python train.py --norm_eps=1e-05 --tie_embeddings=false --init_std_o=0.00884 --beta1=0.95 --seq_len=2048 --doc_mask=true
Each number is 200 + 40 x the weight over the matrix's rms, rounded and kept within 0 to 999. Layers, rows and columns count from 0.

# layer 5 attention key, 256x256, rms 0.12, rows 220-223, columns 64-127
161,187,220,208,160,316,208,259,179,198,262,165,214,219,222,178,180,170,231,275,185,283,261,141,212,152,194,235,180,214,216,74,218,245,188,156,92,85,184,243,180,113,151,191,193,169,216,270,188,170,173,118,171,235,239,167,221,211,159,310,118,178,232,259
191,164,125,220,180,169,131,239,138,213,270,192,114,272,170,177,190,210,260,231,243,217,206,216,157,257,202,245,226,183,188,141,205,237,170,177,166,203,264,165,141,153,222,216,243,270,251,233,225,111,203,152,144,226,180,264,157,140,269,197,203,239,134,203
292,287,332,225,208,225,107,199,170,245,144,231,227,127,209,207,161,285,218,205,160,227,153,240,199,171,264,241,240,185,201,198,282,146,201,202,244,175,264,164,221,140,184,191,185,160,196,165,234,127,252,160,283,272,274,94,291,269,182,186,169,164,183,137
177,223,287,256,273,201,241,197,269,189,234,260,151,87,272,164,278,178,167,252,138,198,230,111,193,166,234,146,162,237,231,302,198,134,200,253,210,182,200,140,227,184,229,238,192,172,235,176,248,193,220,226,255,195,186,146,161,317,131,184,207,216,264,152
# layer 5 attention query, 256x256, rms 0.123, rows 221-223, columns 64-127
211,236,159,201,155,229,199,213,208,216,164,139,77,216,144,192,136,228,136,300,129,227,195,150,246,216,190,199,174,218,167,157,220,219,191,219,170,259,194,153,292,203,271,182,180,189,193,220,177,142,209,200,213,165,146,190,236,80,182,231,198,150,123,301
217,262,207,218,244,264,199,210,170,191,199,200,158,219,165,197,278,250,272,229,134,200,150,237,251,252,210,185,227,219,110,206,157,238,155,121,260,76,294,233,216,220,90,265,168,263,190,186,116,182,192,252,272,176,277,162,204,273,145,154,209,123,225,146
150,161,255,259,190,222,180,199,251,238,252,243,173,227,272,174,252,188,176,212,229,148,254,140,164,56,212,227,252,161,189,323,194,300,232,179,234,195,186,217,206,184,157,178,212,252,185,143,200,235,207,211,228,256,199,223,131,225,140,192,305,250,199,179
# layer 5 attention value, 256x256, rms 0.124, rows 192-213, columns 64-127
332,168,187,155,194,242,121,173,161,217,215,200,211,206,160,181,192,235,207,185,187,160,211,202,236,218,187,206,199,204,148,199,183,177,225,181,194,213,195,209,222,217,239,218,233,164,207,235,237,193,231,284,275,270,192,237,214,174,236,143,114,165,194,176
213,198,144,209,150,208,191,203,175,159,178,194,195,271,185,191,161,169,160,157,242,243,141,215,118,171,216,273,180,156,131,160,210,213,186,208,196,213,248,147,282,150,266,207,175,210,213,200,216,178,216,232,232,163,112,125,227,140,178,178,205,245,168,260
216,251,133,200,180,228,212,245,191,211,174,176,216,196,239,111,180,194,215,169,277,181,176,149,173,219,217,176,205,171,246,239,119,225,225,246,235,170,140,186,235,221,246,265,227,158,191,234,166,243,180,230,181,189,166,246,184,213,213,129,234,218,244,167
180,210,169,170,180,180,202,209,151,196,213,205,180,180,216,262,197,211,192,218,197,194,218,242,204,161,225,221,196,217,244,210,225,222,274,218,165,242,248,240,122,204,211,156,168,218,234,209,257,201,237,159,201,153,255,170,141,235,168,201,167,231,209,201
151,192,218,189,202,166,222,149,236,155,185,277,185,211,175,214,183,179,143,153,167,237,208,133,238,174,157,175,198,259,228,176,131,196,196,226,202,173,162,239,202,265,191,162,166,191,227,157,256,184,209,223,127,159,252,146,207,212,215,202,200,206,221,233
156,227,272,161,93,224,142,136,225,220,214,193,216,206,236,208,173,231,278,133,181,210,170,177,217,180,119,171,222,215,239,152,206,237,263,178,276,191,187,166,149,201,190,186,254,290,186,203,209,166,243,153,181,246,139,173,157,223,221,125,186,196,264,238
216,174,248,227,196,227,208,233,159,197,206,219,217,241,232,199,164,220,224,239,234,156,181,130,149,208,256,201,216,171,206,214,193,261,162,191,180,192,178,188,218,165,235,209,200,166,172,304,195,211,237,252,218,152,188,235,229,183,252,235,264,196,164,197
137,167,190,287,184,209,194,216,231,194,198,199,133,222,197,180,266,261,204,181,201,224,217,219,147,165,253,233,241,211,182,233,204,196,224,226,246,213,195,263,176,177,186,253,198,188,240,169,193,208,170,130,200,190,272,182,168,281,248,171,194,205,212,202
188,240,202,177,150,150,252,178,297,272,236,210,207,195,223,114,168,148,211,192,168,229,227,247,166,169,170,192,166,178,282,174,225,185,167,262,233,178,218,183,201,191,163,149,220,167,168,157,196,250,163,198,234,202,186,94,184,188,172,198,202,178,184,224
151,207,301,163,189,224,271,218,213,253,226,175,189,198,227,211,150,225,200,211,150,203,206,230,222,194,188,180,193,173,227,177,190,150,212,195,273,188,204,173,259,154,155,165,172,240,217,199,152,149,214,142,155,193,172,186,179,236,220,210,190,205,220,207
197,169,200,198,216,175,170,189,230,207,184,256,179,176,169,140,224,173,182,171,189,198,218,275,273,221,169,190,208,157,205,252,237,180,161,204,125,165,248,135,253,220,172,210,184,236,226,179,155,221,173,202,284,255,212,223,185,173,185,175,268,192,306,203
149,180,212,207,201,251,229,174,173,139,165,172,254,148,183,167,219,214,229,229,232,250,222,152,203,216,249,203,223,135,161,208,197,196,215,175,240,260,205,202,214,135,175,271,184,198,272,169,155,211,196,198,169,222,206,212,179,189,191,177,258,45,242,182
227,149,188,192,111,229,218,210,208,235,224,199,231,177,182,187,192,244,295,163,161,165,224,152,244,186,150,214,163,195,227,156,138,250,213,168,185,194,211,177,204,191,183,215,192,204,201,206,258,152,217,235,241,218,221,235,162,180,167,158,176,201,237,200
194,200,178,224,258,213,214,229,148,159,229,201,190,165,166,202,207,241,209,194,241,235,173,182,230,197,232,176,225,157,190,212,202,205,175,225,174,212,150,232,227,183,243,214,230,258,228,254,301,208,192,277,182,218,270,295,230,140,188,205,261,193,223,157
138,180,190,197,266,125,138,191,270,250,233,294,197,191,152,222,215,172,190,167,146,201,211,237,206,240,196,139,190,188,220,214,175,163,142,167,156,171,206,169,179,131,211,180,204,230,176,223,177,151,198,225,208,233,167,116,269,115,189,176,170,169,177,165
190,149,189,237,167,194,156,196,203,288,223,150,169,249,194,181,228,250,290,168,166,225,208,164,199,173,199,273,160,237,204,235,165,236,267,214,239,213,245,199,114,192,204,180,204,209,198,116,210,167,227,107,214,205,231,165,137,221,151,184,216,213,237,209
208,135,164,252,213,160,204,187,162,178,229,165,241,216,245,200,229,160,254,176,157,231,172,158,169,200,169,181,232,215,184,206,256,216,187,160,227,211,232,224,204,210,171,231,214,236,252,185,223,204,198,150,196,236,190,214,172,221,262,228,189,201,160,208
236,193,158,164,131,231,253,219,207,201,172,242,220,215,155,145,133,139,165,139,194,269,154,197,180,238,157,211,226,253,174,178,216,306,218,155,164,198,206,229,230,178,215,168,238,159,215,173,223,251,209,189,122,242,135,178,217,141,173,182,150,181,164,255
182,273,227,159,169,181,188,267,225,193,261,222,161,234,167,219,145,193,164,232,162,223,214,226,208,253,206,333,140,222,226,200,141,190,168,246,184,263,200,244,185,145,210,260,222,230,158,293,133,255,150,241,208,209,125,142,182,243,205,205,227,258,239,226
209,139,189,193,209,211,164,149,132,208,239,212,245,245,240,251,162,228,131,270,194,170,171,176,199,194,219,217,217,175,268,178,193,220,184,227,174,215,202,204,226,177,173,250,258,222,183,214,237,222,188,236,209,151,205,223,122,169,198,179,166,210,209,185
186,152,218,239,238,217,228,171,152,281,137,187,214,163,213,189,136,182,195,156,190,199,192,169,196,222,231,254,193,219,239,206,212,225,195,256,225,220,218,134,200,170,282,142,199,225,246,241,235,115,170,324,174,174,145,150,207,219,259,221,177,257,192,173
172,224,191,180,185,190,194,162,190,177,235,193,195,174,195,196,223,228,145,139,237,236,170,220,236,200,177,217,230,174,189,222,239,244,222,217,218,216,190,233,169,221,189,216,210,155,196,174,175,207,206,259,210,214,189,306,147,152,238,206,196,214,184,201
# layer 5 attention output (transposed), 256x256, rms 0.114, rows 192-213, columns 64-127
127,247,170,208,250,203,267,215,251,197,268,178,120,186,231,169,212,193,207,239,254,233,219,133,149,183,206,220,222,230,234,181,212,218,215,235,171,155,156,179,189,174,189,167,138,220,157,237,155,168,150,164,216,193,239,220,205,222,211,168,217,271,159,146
179,189,289,166,171,199,160,182,195,230,211,256,177,157,223,149,202,307,206,210,208,185,216,178,190,193,183,106,186,158,173,221,186,224,175,167,219,150,206,228,197,224,199,208,227,242,183,258,233,208,191,221,220,217,247,289,179,248,168,214,202,118,191,153
194,219,240,222,229,186,233,145,209,224,242,163,123,231,200,201,189,246,195,213,197,197,244,153,203,187,275,222,194,255,185,212,207,172,217,143,167,257,203,214,244,203,107,173,140,209,207,177,150,169,189,228,183,207,212,177,241,203,167,278,162,204,180,213
223,248,253,213,167,188,245,223,250,204,158,192,196,163,211,124,184,176,165,244,157,136,195,213,207,179,187,179,193,184,190,126,150,223,139,181,281,163,148,173,278,143,217,237,176,157,166,176,170,176,136,196,187,272,169,216,248,203,207,211,218,189,170,226
213,221,171,139,258,207,199,225,160,230,156,188,222,177,268,246,222,192,212,223,228,215,151,170,220,182,180,193,186,124,199,237,202,221,205,180,199,155,212,192,184,127,226,209,226,210,271,215,202,163,171,201,257,210,100,179,145,186,162,144,177,144,231,128
209,189,200,161,267,173,201,195,266,160,255,255,127,176,164,226,215,166,129,173,236,218,214,180,226,240,174,231,146,229,153,235,236,164,112,198,193,190,203,199,214,236,234,198,224,203,137,226,156,209,167,214,170,143,199,196,222,181,202,220,199,230,140,148
143,172,188,261,241,171,190,215,219,174,174,172,236,214,182,226,241,195,246,169,171,170,219,198,213,214,242,245,210,177,141,230,218,158,260,194,235,214,207,240,204,233,142,230,237,258,254,161,236,168,218,169,166,211,194,232,128,258,165,175,174,226,261,249
253,216,200,174,192,240,254,146,172,136,186,176,213,248,209,216,129,167,272,205,163,227,202,178,191,234,299,162,179,163,285,181,263,181,200,138,215,197,203,206,188,151,164,146,201,208,223,215,199,212,170,172,214,175,152,190,279,147,191,209,160,153,182,227
169,244,190,189,243,226,178,208,163,249,212,159,197,241,211,284,167,254,205,263,168,158,178,177,228,299,230,171,146,217,155,168,128,130,230,158,184,250,197,187,135,133,257,234,155,259,279,217,209,177,274,149,176,232,177,249,220,118,209,207,227,211,204,196
250,190,162,223,201,184,173,158,191,184,178,149,209,138,204,174,219,174,176,219,251,228,195,126,197,173,217,224,172,235,163,206,210,179,209,196,153,231,225,213,104,192,187,176,228,184,162,211,168,213,158,291,277,184,245,176,261,163,224,196,185,191,187,218
186,232,169,245,222,188,170,219,195,200,188,229,183,200,194,185,226,270,217,181,232,193,138,142,190,186,226,202,143,215,244,218,155,148,209,198,239,145,145,262,163,164,253,183,175,200,151,214,238,148,258,134,231,203,175,209,223,190,170,210,199,189,170,271
213,210,225,224,172,134,129,196,250,256,239,172,174,225,188,175,205,227,199,118,218,193,208,229,226,163,264,157,176,220,178,310,187,200,253,225,128,201,207,184,212,221,206,144,153,222,195,135,215,272,186,202,174,174,174,192,190,263,223,192,166,268,159,192
158,238,191,146,250,236,197,190,227,205,142,158,170,196,212,187,238,140,177,212,150,260,229,197,200,161,195,217,258,194,210,238,221,236,174,245,205,250,275,237,173,201,165,154,180,189,227,228,174,258,132,175,171,206,150,168,236,298,244,247,174,234,180,198
216,136,166,243,177,203,215,209,242,232,163,246,192,207,213,195,211,217,179,149,165,187,220,210,199,157,167,226,175,209,229,250,168,178,190,191,239,153,253,218,198,196,154,179,157,208,233,168,134,120,203,72,246,189,192,195,159,238,179,178,179,229,230,150
236,229,250,130,134,242,282,210,114,180,103,147,191,172,227,117,200,184,217,223,194,202,239,173,205,227,213,244,192,235,160,161,237,194,268,239,195,183,199,199,202,195,205,225,241,231,171,218,236,264,229,194,185,201,234,242,188,273,213,182,243,229,236,199
219,232,207,170,175,196,227,147,189,158,192,175,166,277,220,266,211,168,224,230,248,222,212,177,304,249,132,224,248,205,177,202,201,174,215,181,203,152,159,189,210,225,245,136,201,252,209,261,171,194,85,225,213,137,169,187,249,235,303,207,202,204,171,195
143,195,246,162,189,265,158,165,182,263,188,178,204,243,170,209,187,215,216,161,251,142,172,219,153,235,221,253,212,150,228,179,139,201,217,252,221,188,199,222,200,230,254,144,168,182,213,190,175,181,156,163,196,192,206,215,215,235,143,256,224,190,236,182
200,178,231,256,188,200,187,162,129,154,214,207,178,188,245,275,195,210,210,222,178,172,165,220,212,190,192,183,167,132,209,189,162,189,261,165,265,179,251,173,240,229,203,210,197,216,190,231,193,129,203,191,257,246,284,286,173,253,225,211,261,214,216,185
194,173,160,188,236,152,232,165,198,178,172,256,193,220,218,194,207,205,220,193,196,209,120,211,148,187,200,124,222,139,201,137,233,193,177,184,213,228,195,114,180,198,109,152,203,152,244,173,264,184,235,205,180,201,190,206,218,187,186,199,178,100,238,191
238,211,198,190,200,164,219,178,275,246,163,202,217,198,168,161,223,206,194,181,241,186,211,159,213,224,223,216,185,157,123,256,185,223,176,157,239,187,213,223,173,242,193,198,129,224,228,179,157,155,208,177,200,198,218,193,252,184,232,143,185,203,136,200
213,178,225,191,184,182,206,198,187,142,204,182,215,176,187,210,249,207,178,178,169,206,239,192,218,229,149,264,254,179,210,164,168,211,240,194,209,204,215,285,211,235,198,170,156,218,134,166,233,255,239,153,241,247,244,257,227,178,184,219,233,181,164,172
185,220,218,275,210,206,219,244,213,223,176,208,215,154,232,164,173,235,193,204,167,153,221,146,226,180,217,192,164,232,241,175,152,256,169,191,249,137,180,159,213,202,232,159,169,194,210,259,222,262,190,172,200,195,133,156,195,217,210,187,194,182,133,211